Part of a small language model's weights.
Size: 9 layers, width 128, 2 heads of 64, MLP 512 SiLU, vocabulary 8192, 3.87M parameters.
Each number is 200 + 30 x the weight over its row's rms, rounded and kept within 0 to 999. Layers, rows and columns count from 0. The size before them is the row's rms in percent of the matrix's.

# layer 2 MLP up, 512x128, rms 0.187, rows 426-453, columns 0-127
105,252,186,165,230,223,143,229,199,245,163,209,253,216,193,199,175,211,154,203,173,160,226,257,208,213,208,171,218,180,218,211,215,247,203,221,201,177,242,207,206,196,196,144,231,213,175,238,199,220,269,198,224,236,189,211,195,229,218,182,218,223,264,200,159,160,167,285,184,220,114,216,176,193,235,176,191,217,249,232,186,139,223,222,181,218,220,179,198,246,221,245,211,166,200,184,187,211,231,236,215,249,190,227,210,178,238,128,189,187,241,168,213,169,180,233,196,192,216,229,231,195,184,207,197,169,220,224,218
096,228,206,195,181,151,202,216,197,228,202,196,192,246,196,184,264,222,157,243,179,242,177,254,208,166,213,207,186,174,202,265,175,255,194,226,230,206,216,176,209,168,214,239,198,173,189,180,223,167,248,249,174,203,175,188,204,215,258,208,262,222,179,138,160,202,222,167,167,203,238,238,178,165,211,223,186,188,219,219,145,239,221,194,151,252,209,209,161,192,176,176,209,175,234,260,209,193,177,193,223,179,214,222,258,211,202,165,229,142,210,197,207,252,237,178,199,245,197,252,219,171,220,191,232,202,155,203,251
094,159,219,232,188,244,187,161,266,89,206,201,198,234,219,162,206,193,215,216,230,262,196,197,241,193,149,214,190,196,180,183,231,180,161,170,234,265,211,203,197,213,214,232,124,210,204,224,222,178,192,195,253,193,207,179,187,257,205,143,200,189,211,263,187,203,190,202,200,185,207,193,181,178,235,224,132,226,215,208,172,203,190,215,193,252,240,141,200,145,197,215,185,206,221,217,228,187,226,158,163,228,194,211,179,196,199,212,183,199,147,203,194,200,197,205,203,184,158,243,253,191,185,225,136,178,234,209,226
102,181,230,226,190,235,183,212,249,142,201,215,186,208,237,184,239,163,238,213,215,204,222,214,99,199,200,163,205,224,217,153,210,233,205,144,180,189,227,188,240,211,163,246,245,246,152,175,228,181,243,241,173,236,228,186,184,184,238,213,168,142,188,209,185,186,220,167,208,190,162,150,187,222,161,179,235,224,180,163,243,201,219,200,176,140,260,173,185,166,172,190,187,178,248,200,241,215,223,225,150,227,200,212,168,189,207,200,184,200,257,192,262,191,199,209,191,188,213,195,193,185,237,174,213,193,188,132,212
097,198,197,231,218,211,247,226,209,215,234,204,199,221,267,237,198,215,177,216,194,197,226,223,162,165,142,155,214,268,147,250,181,148,201,254,255,263,205,183,239,176,232,200,140,175,200,204,180,184,187,172,242,187,198,198,192,146,223,187,207,226,230,171,233,215,216,246,219,236,196,201,235,152,194,209,206,207,215,217,154,246,210,198,124,192,198,188,171,202,217,234,255,253,192,215,204,186,184,154,180,155,177,214,204,216,187,204,232,214,214,180,209,246,180,197,223,185,210,199,214,206,168,194,141,184,209,187,286
093,184,222,208,190,202,175,147,252,174,169,234,240,201,181,193,208,225,215,189,175,236,198,206,179,167,237,262,155,210,159,229,191,199,205,207,113,152,223,222,210,215,214,189,231,232,200,223,247,156,184,198,219,264,190,192,196,214,208,162,206,189,205,206,223,174,200,209,223,189,247,205,183,191,226,141,184,173,241,212,164,206,161,202,220,195,164,190,185,173,277,205,208,182,210,231,177,230,273,180,160,182,192,209,188,145,211,203,164,177,178,251,225,278,186,192,231,181,182,209,186,214,215,172,216,288,258,217,190
115,174,205,242,173,195,233,194,209,202,236,212,149,170,186,234,191,193,219,250,186,136,253,240,181,195,176,202,256,221,202,190,207,219,172,166,260,175,198,177,270,200,225,171,185,214,156,171,245,167,191,171,213,199,163,215,137,156,252,208,206,194,165,208,219,175,160,191,196,221,260,211,210,217,184,184,221,189,157,153,178,277,169,253,181,204,208,209,227,227,243,226,207,218,207,187,209,180,180,196,208,152,212,213,236,217,173,221,215,220,187,185,207,223,235,127,211,267,234,177,164,138,211,170,180,219,186,195,200
088,180,205,228,171,198,242,199,176,157,218,191,154,264,198,193,220,218,259,205,229,220,190,226,177,155,161,186,182,248,273,157,239,244,146,175,180,267,198,177,212,202,192,163,171,211,232,151,235,190,186,265,175,207,159,199,223,156,231,211,198,190,248,208,151,163,176,194,222,192,204,193,226,178,218,239,196,194,165,247,201,186,191,161,153,179,149,253,180,193,209,189,237,242,180,169,217,179,182,192,212,196,220,199,156,216,230,228,218,202,184,151,194,223,239,253,208,216,196,210,208,216,181,182,151,217,207,178,268
108,185,217,209,213,136,163,239,277,148,219,232,208,209,191,219,207,165,203,263,179,193,188,206,216,165,193,182,212,150,183,243,177,213,217,266,215,211,230,180,169,220,222,189,225,235,185,231,234,177,212,170,198,230,182,199,183,240,189,250,171,156,233,195,263,216,194,218,126,237,212,210,237,160,196,152,138,191,169,237,193,185,171,147,217,178,192,235,205,201,240,195,155,206,221,219,208,178,230,207,209,228,217,190,239,173,239,225,202,223,149,225,216,220,173,142,186,214,185,229,214,178,226,268,180,231,181,159,192
091,260,199,211,223,221,209,212,175,179,207,191,187,247,184,179,206,220,199,195,199,231,179,224,200,180,140,198,234,120,221,236,156,198,144,218,187,225,181,208,253,195,255,152,238,226,158,255,215,215,141,208,236,176,234,195,204,172,232,238,226,210,222,175,161,233,156,181,138,232,214,223,208,214,195,168,179,206,149,202,203,245,147,214,160,189,174,168,259,188,211,186,170,186,208,169,168,225,272,222,202,178,169,196,206,213,186,203,208,172,218,229,184,207,257,196,243,241,185,224,274,237,207,189,204,183,211,225,205
104,213,167,133,161,172,158,179,187,178,183,230,243,145,179,233,139,182,223,181,235,255,208,221,151,198,195,180,213,174,211,168,220,193,202,165,218,179,205,174,141,180,184,231,145,256,152,207,217,209,228,215,225,239,200,147,208,263,201,215,200,145,194,216,134,198,201,211,208,150,197,191,239,189,222,203,159,205,173,183,189,189,166,211,198,213,160,274,206,208,218,251,208,243,209,133,191,205,184,237,189,187,186,205,208,192,211,204,156,160,155,181,211,205,224,249,188,221,213,176,197,227,193,227,238,215,223,266,179
099,178,237,190,192,98,210,223,147,181,202,197,231,179,222,202,242,199,227,179,222,151,215,154,162,209,212,184,209,199,227,158,162,240,223,200,197,236,144,229,193,199,226,229,140,218,207,225,214,204,191,194,210,232,223,215,248,176,186,205,235,204,234,233,204,217,204,205,197,197,169,160,189,167,206,235,180,232,210,198,225,228,227,166,183,187,231,225,188,255,213,243,187,172,169,182,217,164,254,188,214,186,194,220,178,169,150,223,173,202,151,206,177,208,237,228,203,264,221,113,198,183,222,236,152,173,171,279,233
132,211,211,174,212,186,141,224,159,227,207,207,191,223,225,229,222,216,186,182,198,251,212,209,178,191,219,184,191,171,205,182,229,226,162,184,251,248,161,170,246,172,210,230,214,202,215,228,150,204,197,201,151,232,236,205,197,218,252,187,199,234,282,162,225,165,208,163,200,200,202,181,197,169,169,213,222,198,214,142,157,186,171,157,213,190,184,173,232,169,179,210,206,188,179,280,182,222,246,209,234,214,206,176,195,196,230,243,167,264,234,136,256,189,165,142,193,210,203,191,220,154,180,135,205,251,181,162,182
095,262,160,178,223,225,220,224,199,192,209,198,207,221,213,205,148,236,226,256,195,246,203,210,199,177,219,175,216,186,208,199,195,192,240,176,190,138,183,254,175,216,136,204,188,189,204,210,208,201,175,220,151,283,159,155,199,132,212,241,205,212,114,202,224,204,208,184,193,243,227,180,229,181,154,186,205,189,241,197,230,215,240,178,167,203,203,191,241,209,260,223,145,200,229,176,226,178,245,206,214,215,216,193,252,238,226,172,199,229,193,209,174,179,247,161,218,202,207,208,215,180,195,189,186,215,161,116,156
089,223,138,211,201,269,192,196,231,161,182,230,194,179,189,181,273,210,225,184,228,198,196,236,171,240,221,238,226,161,160,195,201,185,211,198,229,155,179,199,203,160,193,175,167,196,210,230,165,228,245,157,162,217,217,168,199,243,215,244,148,208,204,178,229,192,221,178,212,262,206,245,263,200,256,141,229,186,169,232,248,218,149,220,159,163,199,185,223,211,215,192,213,239,193,213,206,194,254,236,256,187,197,188,201,232,206,205,166,166,215,199,210,147,181,184,182,144,160,230,198,198,217,202,249,253,206,224,207
104,185,273,215,196,187,232,180,156,179,203,172,189,200,220,209,199,220,254,262,200,259,241,147,228,230,206,128,228,159,226,206,237,183,195,185,170,224,217,221,201,168,200,208,174,143,188,193,170,212,199,182,221,204,205,217,189,176,218,219,240,255,167,217,175,226,190,177,237,234,149,215,227,224,236,156,236,159,194,202,105,199,215,176,187,188,249,198,192,194,180,203,198,246,159,202,183,146,171,212,146,167,215,173,191,201,253,205,205,196,190,214,198,205,186,184,225,247,169,179,198,208,167,136,246,190,173,243,231
097,234,233,154,204,219,206,188,178,272,186,235,214,198,202,244,181,210,178,205,170,148,198,200,241,265,217,152,182,239,213,202,254,234,226,182,224,190,194,196,210,187,217,204,166,236,190,220,236,165,111,230,156,171,185,178,129,174,194,204,180,186,220,218,141,210,190,165,230,186,201,210,215,250,183,219,212,230,187,274,213,242,219,248,207,203,191,178,154,123,194,204,178,187,194,253,243,188,209,157,197,223,207,178,211,163,228,154,215,219,186,150,199,203,199,220,189,193,175,163,176,189,234,235,155,172,196,185,227
087,242,199,162,229,211,206,172,144,136,203,213,198,227,215,218,192,258,285,220,217,268,184,239,165,177,173,218,196,178,158,226,215,207,185,173,171,157,202,206,213,220,207,185,213,196,234,164,174,243,170,203,221,228,186,230,235,185,214,158,201,157,167,222,284,191,221,195,228,214,186,227,219,239,219,190,210,239,208,178,250,254,171,174,197,186,221,184,200,191,203,194,242,227,199,241,201,227,251,171,156,182,150,221,227,195,194,206,218,161,229,156,158,208,213,248,168,194,210,218,143,160,158,155,198,232,210,172,226
105,222,210,208,236,174,199,177,197,166,180,227,179,244,227,187,244,245,174,151,183,197,206,180,266,225,165,196,207,246,252,253,166,209,209,230,156,229,169,236,207,169,200,207,235,216,180,175,207,183,210,188,186,130,224,206,153,232,211,210,129,171,234,242,189,185,226,190,171,240,238,183,177,195,194,270,201,205,189,229,175,152,148,215,168,230,215,193,169,152,160,170,186,190,144,182,200,162,187,241,215,199,211,179,216,266,170,251,181,164,197,210,156,208,200,163,209,238,179,214,186,212,262,239,190,198,185,188,183
102,180,265,203,168,175,243,160,229,104,212,200,207,221,198,208,214,174,201,214,118,228,228,224,195,196,186,211,222,230,226,222,171,228,242,216,215,184,180,164,221,218,237,188,189,196,217,135,151,205,174,213,247,231,150,159,208,187,164,177,192,145,198,208,176,163,199,151,185,202,172,203,255,144,185,188,191,204,135,172,209,168,141,217,212,212,233,202,163,170,225,227,243,194,194,242,187,211,223,178,128,220,202,159,219,170,196,163,187,182,197,209,238,223,183,199,170,170,230,139,201,172,207,177,197,185,191,209,188
101,252,176,163,187,176,239,218,231,183,183,210,181,176,174,214,179,183,194,183,175,187,233,236,239,189,155,184,233,162,191,163,183,211,246,221,233,227,239,206,221,175,220,197,181,205,216,172,193,197,214,237,161,187,223,167,230,247,179,234,175,178,232,246,191,200,229,232,229,204,230,217,147,254,196,202,144,213,242,184,150,233,197,172,175,247,191,187,136,205,180,136,195,145,195,185,225,187,256,223,224,205,215,188,156,184,146,120,178,242,276,163,207,198,218,205,191,181,249,154,209,178,195,201,197,152,185,195,201
097,184,199,264,208,238,204,250,195,186,219,213,171,169,229,161,173,184,239,200,211,189,169,187,231,153,232,189,215,173,202,188,241,151,223,216,236,204,265,183,227,168,235,166,210,193,192,203,247,211,221,169,236,218,177,206,237,214,188,201,173,178,234,148,215,257,179,181,189,259,242,209,223,197,208,249,150,211,213,207,181,227,237,207,220,233,221,233,194,202,236,201,193,258,181,259,211,222,254,174,215,236,179,182,155,232,211,199,256,240,210,217,166,229,208,240,192,149,264,213,196,137,265,222,231,198,210,196,195
095,193,166,152,198,185,275,156,210,239,183,186,241,245,179,299,229,216,221,164,166,223,189,220,245,176,199,209,224,153,222,214,193,173,221,227,180,158,204,184,169,164,188,252,169,153,209,197,186,202,209,197,195,191,230,152,255,213,269,241,197,204,185,210,204,231,185,213,211,221,204,214,164,181,162,228,172,182,121,208,222,185,178,195,229,228,145,185,203,242,171,221,184,200,192,161,216,243,168,251,201,208,201,202,181,207,183,216,185,243,176,219,161,232,168,189,185,197,187,189,245,154,204,144,166,181,256,190,206
090,198,227,235,179,226,186,166,204,119,211,179,200,196,199,159,248,234,249,245,176,240,188,238,187,239,207,220,238,154,254,219,255,190,244,213,245,133,172,174,234,159,226,200,224,179,242,191,228,196,185,200,201,230,170,199,218,182,181,170,166,229,217,187,159,171,151,205,184,267,189,209,262,198,168,251,190,181,201,204,185,203,193,199,196,193,192,180,220,215,196,183,183,202,212,239,214,160,240,227,241,229,219,170,215,233,182,179,183,230,207,236,247,213,203,170,174,187,201,182,176,146,128,141,216,237,171,226,182
099,212,203,185,254,200,246,208,186,221,133,200,171,194,213,162,160,236,190,190,186,195,179,225,207,226,217,193,227,207,250,145,207,217,193,175,235,169,160,170,244,196,193,180,201,197,193,209,188,171,204,188,179,164,176,109,203,173,211,222,209,215,263,250,203,225,145,180,224,239,210,169,178,210,217,191,227,236,144,199,186,242,184,210,197,176,190,161,167,197,222,223,163,206,200,245,131,153,262,149,247,178,173,208,245,232,208,250,209,172,244,192,199,184,224,170,260,179,169,246,198,184,178,241,238,202,201,183,220
113,173,254,167,197,177,229,167,211,180,199,204,165,204,224,165,262,173,252,173,262,184,167,254,230,198,220,176,141,213,212,145,214,174,247,199,229,219,200,151,208,209,258,210,181,226,222,199,206,227,218,125,166,167,232,237,219,187,171,131,202,219,211,220,229,196,213,229,150,160,253,182,151,191,229,180,185,208,188,222,137,161,214,191,170,246,197,207,213,185,238,195,241,217,226,214,229,235,163,201,204,144,200,198,151,191,196,211,186,197,216,188,163,209,208,186,198,204,199,220,220,158,215,182,201,194,173,205,282
122,205,163,153,184,214,153,184,188,145,217,224,202,179,158,187,179,125,191,236,204,203,242,206,217,159,193,179,200,172,187,181,200,254,202,246,169,185,270,181,173,206,220,219,215,213,171,211,175,185,247,181,208,202,227,122,198,241,152,201,213,203,182,162,188,201,167,206,183,226,194,160,222,145,204,147,170,190,214,217,215,128,202,252,180,151,215,199,207,185,198,227,199,198,187,189,229,178,286,225,184,207,230,193,160,240,248,184,171,197,222,158,218,252,231,169,227,171,176,212,231,153,236,172,195,237,213,224,177
099,214,186,178,177,157,220,130,211,193,228,186,201,189,242,178,213,225,224,190,199,219,225,252,182,142,254,181,175,140,228,221,174,210,232,235,206,179,166,186,180,204,228,164,187,221,233,168,166,209,167,232,216,223,218,188,212,218,147,191,163,213,243,154,181,196,157,178,197,216,168,192,205,186,159,190,248,109,253,209,154,144,144,157,186,195,153,150,181,203,199,250,174,196,222,221,159,241,193,197,184,162,167,234,188,201,176,186,245,192,216,171,224,182,208,172,185,198,220,207,200,223,228,162,204,149,182,194,144
# layer 2 MLP down (transposed), 512x128, rms 0.181, rows 426-452, columns 0-127
108,163,208,263,178,140,178,190,257,233,228,123,189,165,205,224,228,206,168,204,211,231,136,127,165,179,201,223,202,183,168,213,228,235,200,192,200,238,192,234,235,164,222,228,167,164,233,202,224,179,215,187,188,173,195,184,219,212,171,208,187,206,135,223,166,224,199,180,175,231,198,214,196,203,209,228,186,234,177,202,213,237,174,187,241,181,210,216,194,138,180,146,193,186,204,208,228,184,150,178,194,211,177,187,190,242,171,177,168,217,231,234,264,167,267,157,209,156,162,184,217,174,237,219,265,163,219,217,225
093,230,199,210,187,236,230,171,158,164,252,207,161,223,240,216,185,208,225,159,240,180,218,183,215,231,190,192,215,206,153,156,202,168,212,150,175,212,173,181,191,183,203,206,173,224,220,225,234,217,175,129,257,206,233,195,154,195,222,186,117,186,247,250,228,191,172,276,200,174,187,190,224,220,202,167,195,219,195,191,242,187,180,272,192,190,184,174,203,238,222,204,205,213,110,196,192,217,195,152,136,208,200,224,178,188,187,205,198,280,168,221,186,171,208,215,203,207,262,158,188,226,185,204,172,209,196,175,184
099,191,223,275,227,217,225,179,158,240,177,239,159,187,203,201,123,227,217,197,183,137,200,194,163,191,226,150,206,205,213,199,158,208,210,197,228,197,231,202,183,214,184,177,256,205,198,151,172,249,223,171,174,205,196,201,220,162,184,227,196,211,174,164,214,215,197,203,195,243,167,212,216,253,183,152,215,257,188,191,262,203,229,183,152,139,166,185,162,192,218,218,199,210,216,241,213,204,205,229,262,133,165,221,245,207,147,200,203,181,189,241,198,201,183,205,154,196,256,216,166,219,204,155,235,214,163,251,179
101,203,167,246,226,169,261,159,155,263,214,192,188,206,166,267,140,207,222,192,183,196,201,223,264,135,192,194,221,160,180,189,193,161,193,237,197,213,204,234,204,181,219,229,159,193,195,225,181,168,197,172,253,220,220,174,175,229,209,173,226,196,213,215,175,160,233,194,182,270,278,210,216,253,208,233,184,169,207,176,151,223,204,199,173,183,179,214,168,206,200,156,220,190,225,166,225,206,197,186,229,211,220,214,244,214,187,219,213,205,127,173,202,209,177,224,202,259,206,222,230,239,213,261,140,225,230,203,192
097,174,171,198,254,193,207,198,175,218,185,218,180,185,170,168,235,175,254,187,216,173,205,206,214,201,205,208,231,164,242,146,211,233,201,161,166,170,242,231,133,206,177,219,235,204,210,233,243,209,263,233,229,206,183,228,203,244,179,200,195,194,221,257,178,189,178,136,205,225,251,157,145,189,218,145,219,220,189,216,203,159,197,220,265,153,160,216,229,196,198,172,174,172,179,187,177,200,192,280,186,186,201,175,195,223,173,251,235,186,192,203,159,148,188,233,192,225,241,167,211,165,254,200,247,190,177,211,162
094,247,185,262,189,205,212,247,184,217,251,159,189,187,176,188,194,161,221,210,170,225,201,252,201,174,170,164,263,218,223,204,174,199,251,222,284,168,206,159,163,183,219,215,209,184,197,149,205,224,233,189,212,136,202,210,206,191,213,226,191,213,205,150,239,216,161,238,188,185,207,191,199,174,200,263,193,171,172,210,266,195,188,185,181,177,204,225,177,235,165,212,173,205,192,208,226,228,135,215,204,218,194,168,234,253,220,191,282,206,240,185,201,159,211,168,192,189,226,162,164,206,182,209,175,131,195,230,150
102,231,189,180,199,247,193,185,177,189,169,238,251,229,218,194,217,242,192,158,144,243,146,150,190,193,235,219,154,187,209,194,240,163,201,201,140,255,182,206,165,218,197,201,223,144,212,255,135,211,202,204,179,215,215,182,224,186,177,246,200,218,233,176,183,223,253,200,196,211,185,212,211,236,174,232,189,196,202,222,211,150,220,195,209,185,213,203,198,177,212,179,162,184,187,217,208,216,253,192,149,240,166,151,192,191,249,212,210,175,229,208,219,181,171,271,170,116,144,223,223,282,187,217,217,211,209,205,182
102,186,182,190,251,205,167,233,214,183,183,219,220,192,217,241,263,227,226,205,182,165,211,198,213,187,250,193,237,204,115,217,132,203,168,221,200,153,223,162,243,220,189,213,215,175,212,258,184,178,205,180,207,169,222,227,172,165,181,182,209,218,197,206,208,227,242,177,223,156,204,265,158,216,227,175,169,244,223,181,214,206,189,248,190,215,213,194,211,214,252,238,126,207,206,240,226,187,202,197,186,195,181,258,221,198,187,127,145,214,196,207,161,172,184,140,170,181,224,197,206,150,261,213,226,210,226,236,173
089,201,178,194,221,257,230,163,180,274,258,173,219,210,149,172,178,239,192,208,251,216,243,219,186,211,208,187,202,233,243,170,248,153,182,182,191,208,188,196,223,205,200,247,192,205,221,191,211,229,237,256,252,155,186,184,192,200,227,161,194,212,208,245,148,174,214,182,251,158,232,213,188,251,219,201,225,198,212,186,172,201,184,226,191,181,233,167,199,229,171,165,204,140,184,170,180,253,172,239,144,207,180,216,195,218,174,191,214,187,226,166,192,148,258,269,187,178,240,197,207,237,191,167,230,192,246,247,212
092,180,197,209,212,180,218,168,185,208,218,249,221,153,186,223,261,183,216,225,159,196,256,199,209,226,217,135,168,246,205,209,217,225,178,181,210,214,159,179,137,219,150,247,228,159,208,140,208,203,249,214,245,192,197,225,229,238,207,153,167,209,200,201,221,187,227,248,276,179,166,180,201,207,193,267,232,145,229,202,218,200,213,196,192,204,219,223,188,224,195,230,236,235,185,253,236,153,178,196,220,206,229,199,208,188,202,235,160,234,159,243,204,176,158,177,180,183,245,180,145,195,230,265,225,199,193,213,217
120,205,175,223,198,206,169,133,246,211,212,194,255,199,213,214,251,200,203,234,226,196,212,130,198,189,211,200,209,199,171,236,147,194,189,220,198,226,248,201,182,227,171,202,221,211,221,200,226,159,251,163,162,120,201,161,221,219,204,209,184,200,150,206,212,242,202,193,152,236,187,180,244,179,179,174,165,187,167,194,170,224,204,231,228,222,198,164,222,149,208,149,251,167,239,211,199,240,237,213,238,180,219,247,217,277,204,195,192,225,201,195,210,127,204,177,235,268,196,203,227,207,207,248,187,170,209,147,185
097,169,179,229,212,296,171,211,203,233,194,206,194,198,147,219,152,230,177,186,174,245,210,219,194,196,242,199,215,212,157,274,201,203,155,159,201,187,273,210,172,143,171,163,227,250,147,206,224,177,235,207,221,191,156,200,172,207,188,260,193,229,172,197,241,250,203,206,209,198,198,173,226,189,241,171,169,196,175,165,196,204,187,187,177,228,157,203,213,188,150,147,222,199,243,205,174,207,198,213,198,215,209,241,264,211,250,138,204,179,203,235,227,171,182,196,170,160,184,261,205,164,201,222,213,212,207,189,180
179,192,181,177,257,217,159,223,171,159,181,204,208,228,222,231,210,217,159,197,176,263,254,201,198,231,159,156,213,188,199,155,231,207,210,196,227,224,176,212,227,214,168,241,210,248,192,232,157,227,189,184,163,246,187,211,207,175,217,175,179,229,258,201,180,166,197,173,234,151,179,157,175,177,164,225,220,204,206,113,160,201,175,195,216,198,180,177,245,191,131,193,200,168,211,219,190,230,204,185,222,215,246,169,140,224,222,227,199,243,251,161,260,176,178,168,265,200,225,203,211,175,220,143,197,198,208,174,174
093,228,208,217,229,172,200,156,199,152,155,124,168,189,200,179,223,178,246,190,236,145,203,198,225,237,177,248,196,194,223,218,217,197,210,223,184,226,183,168,186,221,236,239,204,198,196,189,216,242,226,242,254,185,250,224,250,259,193,133,195,253,174,175,172,237,193,181,187,169,174,207,211,223,218,223,186,194,199,246,195,222,168,209,155,225,197,217,207,183,161,155,197,208,196,189,188,241,187,165,168,207,158,289,150,219,173,232,219,169,227,228,238,219,168,209,222,186,198,195,224,167,207,157,199,222,164,276,212
102,200,189,207,230,119,231,231,163,243,185,191,201,224,166,153,182,167,190,157,209,203,189,188,237,158,197,187,209,219,201,195,238,193,164,179,172,186,197,190,148,256,227,223,277,234,219,157,144,176,190,200,228,172,260,228,208,188,190,211,183,185,189,159,256,221,156,177,205,177,201,195,166,189,204,243,210,191,230,181,248,190,245,161,183,163,208,213,177,258,210,192,200,222,150,247,215,212,149,188,219,217,164,213,190,211,136,200,226,236,193,194,178,211,199,219,181,254,233,105,223,188,208,192,195,203,196,160,225
100,201,178,205,182,213,215,236,207,166,242,177,127,201,228,167,182,212,240,162,205,212,165,200,168,226,220,180,201,239,183,209,157,239,222,190,259,166,236,210,210,187,202,153,211,217,163,162,214,162,185,216,174,197,213,217,228,254,160,233,231,231,169,196,232,182,161,242,166,207,256,232,208,213,209,229,209,207,179,222,241,222,156,255,166,187,135,217,222,211,278,228,168,179,215,171,231,186,234,164,238,226,195,193,263,197,154,193,208,189,208,234,192,191,203,195,209,192,193,252,248,196,237,239,120,180,212,223,195
091,188,196,203,192,193,212,234,219,159,171,197,197,187,204,217,233,197,198,254,236,226,228,198,177,172,208,214,212,136,187,235,148,164,165,246,165,202,168,215,204,179,212,212,178,203,220,196,152,200,298,216,243,216,176,213,196,197,180,172,184,218,168,181,243,239,215,220,186,214,171,188,165,217,196,227,221,197,152,194,171,183,207,207,255,149,231,242,221,286,183,189,210,294,224,181,204,200,192,234,180,199,217,222,199,268,184,215,168,183,225,286,228,214,178,228,212,235,223,224,190,167,199,180,241,208,184,182,146
095,175,200,213,234,196,214,233,208,232,250,164,211,181,159,171,207,175,172,145,234,198,232,151,180,208,208,210,166,164,231,255,225,252,220,170,242,207,205,224,228,171,208,170,170,153,214,256,222,157,219,224,247,111,180,165,171,214,173,209,230,245,221,210,174,181,202,209,170,224,170,242,208,193,211,210,224,213,141,237,228,107,228,207,167,230,163,190,168,213,200,205,143,177,205,220,204,246,194,202,171,196,178,235,218,257,200,178,207,242,204,210,179,217,179,233,230,213,169,197,213,229,242,174,232,163,186,204,202
087,203,187,245,186,210,232,222,203,212,232,138,227,177,211,208,164,162,223,282,237,182,171,219,232,200,231,223,239,166,145,186,220,229,145,181,249,177,216,150,164,212,164,167,233,184,224,233,220,205,168,145,208,223,205,182,245,159,181,202,203,231,180,198,194,198,187,208,154,160,202,228,181,210,172,166,204,182,215,223,207,264,211,223,209,131,161,191,269,195,180,187,215,221,288,221,193,210,225,190,164,208,183,203,210,172,234,209,187,227,217,197,218,151,148,238,182,191,159,184,210,170,189,147,176,233,227,207,219
095,166,185,163,257,200,160,256,170,271,147,183,207,235,187,189,178,190,208,183,205,179,134,183,184,204,240,170,164,208,221,189,217,202,164,198,198,191,260,206,231,199,126,228,215,233,221,259,232,147,232,196,171,179,192,207,156,181,212,245,227,277,170,141,243,234,189,229,187,183,215,212,177,194,210,210,184,197,158,210,214,205,258,225,198,183,202,185,221,206,185,206,229,199,248,172,229,179,170,262,212,182,152,177,185,247,231,212,208,227,186,264,207,216,199,174,182,178,182,181,165,197,201,195,212,226,255,175,211
101,239,191,211,202,197,181,202,175,196,208,261,240,202,163,201,173,194,184,189,214,192,219,163,231,198,197,216,225,178,243,206,200,183,163,214,185,186,249,206,207,223,218,184,237,239,211,224,188,177,196,244,205,115,195,210,141,174,158,260,237,239,238,251,208,210,237,206,235,206,170,245,226,225,200,170,203,164,186,154,174,179,262,199,228,247,176,181,224,174,134,192,196,207,195,171,172,207,151,189,197,234,206,199,239,210,244,169,179,212,175,185,206,224,171,137,162,189,185,257,209,219,172,167,163,195,175,107,235
103,229,189,230,143,177,181,185,179,202,177,189,207,242,208,207,202,179,219,218,207,221,203,235,125,261,198,203,230,237,218,195,197,236,230,211,192,219,138,214,212,228,169,193,197,213,202,201,203,199,189,214,188,211,193,163,194,125,173,189,213,219,164,290,187,149,220,212,274,167,154,155,185,173,176,163,246,190,217,218,198,151,213,181,177,189,211,194,186,227,169,222,202,158,216,169,209,161,146,208,212,161,201,220,186,185,163,229,167,142,202,159,206,188,214,136,199,231,135,194,200,246,139,191,169,201,151,221,203
093,192,196,238,209,214,156,211,181,167,199,178,204,195,224,164,176,203,187,206,218,200,212,149,204,199,201,217,155,255,178,203,198,224,208,167,214,232,186,228,211,227,231,247,227,185,193,244,192,218,225,210,136,209,176,233,212,225,174,191,172,188,214,181,154,137,190,183,176,211,164,217,267,227,206,115,217,225,261,162,167,191,230,210,227,163,224,167,226,176,237,193,200,143,209,199,235,167,227,174,246,229,209,206,163,221,186,225,223,139,188,188,275,170,261,188,226,213,232,198,175,215,227,266,240,203,151,225,226
088,191,170,206,207,158,203,217,189,245,156,244,174,250,196,208,175,204,217,167,218,211,233,167,223,190,212,207,179,207,160,231,134,193,182,188,173,232,252,237,182,229,184,224,156,213,166,218,145,207,200,176,195,158,219,163,189,202,180,270,173,229,209,189,239,246,217,208,242,194,250,214,168,200,224,166,183,181,171,173,190,199,193,225,254,265,211,205,158,230,195,237,238,200,217,194,227,249,146,174,176,238,236,202,176,194,215,265,229,187,173,204,146,202,185,210,198,205,195,237,218,257,281,242,169,223,216,201,230
101,190,205,144,238,184,128,203,227,212,256,177,192,236,163,211,226,154,174,205,209,169,238,228,200,145,183,230,192,193,136,249,187,208,199,220,222,201,221,232,148,226,211,192,251,212,179,181,183,196,238,203,222,230,205,252,191,223,177,179,171,176,256,189,188,216,226,179,188,162,201,199,221,180,164,197,179,178,268,196,225,192,190,181,194,185,221,195,221,239,205,160,233,207,207,199,280,264,155,256,163,200,171,208,157,223,254,176,202,232,209,194,213,209,185,199,224,223,208,157,207,182,150,142,133,198,174,209,170
105,161,168,230,207,213,180,187,188,157,193,205,213,209,223,172,159,232,160,186,192,220,196,131,181,216,198,240,212,179,233,214,162,266,227,190,200,206,249,234,212,185,199,242,172,150,144,159,166,169,223,253,255,239,184,161,131,201,237,278,203,217,216,206,168,202,169,144,235,192,175,193,266,190,199,210,221,152,144,183,203,235,223,212,169,159,217,157,220,237,130,202,154,219,172,185,199,229,225,191,191,223,222,192,235,215,204,212,245,212,200,222,194,206,230,223,189,207,224,166,179,214,186,175,220,196,220,225,179
110,204,218,190,211,212,202,200,184,190,264,213,191,196,158,198,188,242,252,181,181,212,173,211,185,184,202,238,155,172,165,179,191,152,180,222,227,208,206,227,188,201,223,200,225,129,224,211,202,224,192,126,250,215,161,168,175,219,194,153,239,198,234,249,235,198,199,155,199,224,227,241,180,198,224,202,200,189,216,192,177,206,180,184,189,265,135,258,181,216,182,172,212,167,267,183,189,165,189,150,157,194,213,174,263,176,152,183,157,193,176,217,217,148,172,264,152,189,192,227,211,188,157,214,227,159,167,222,171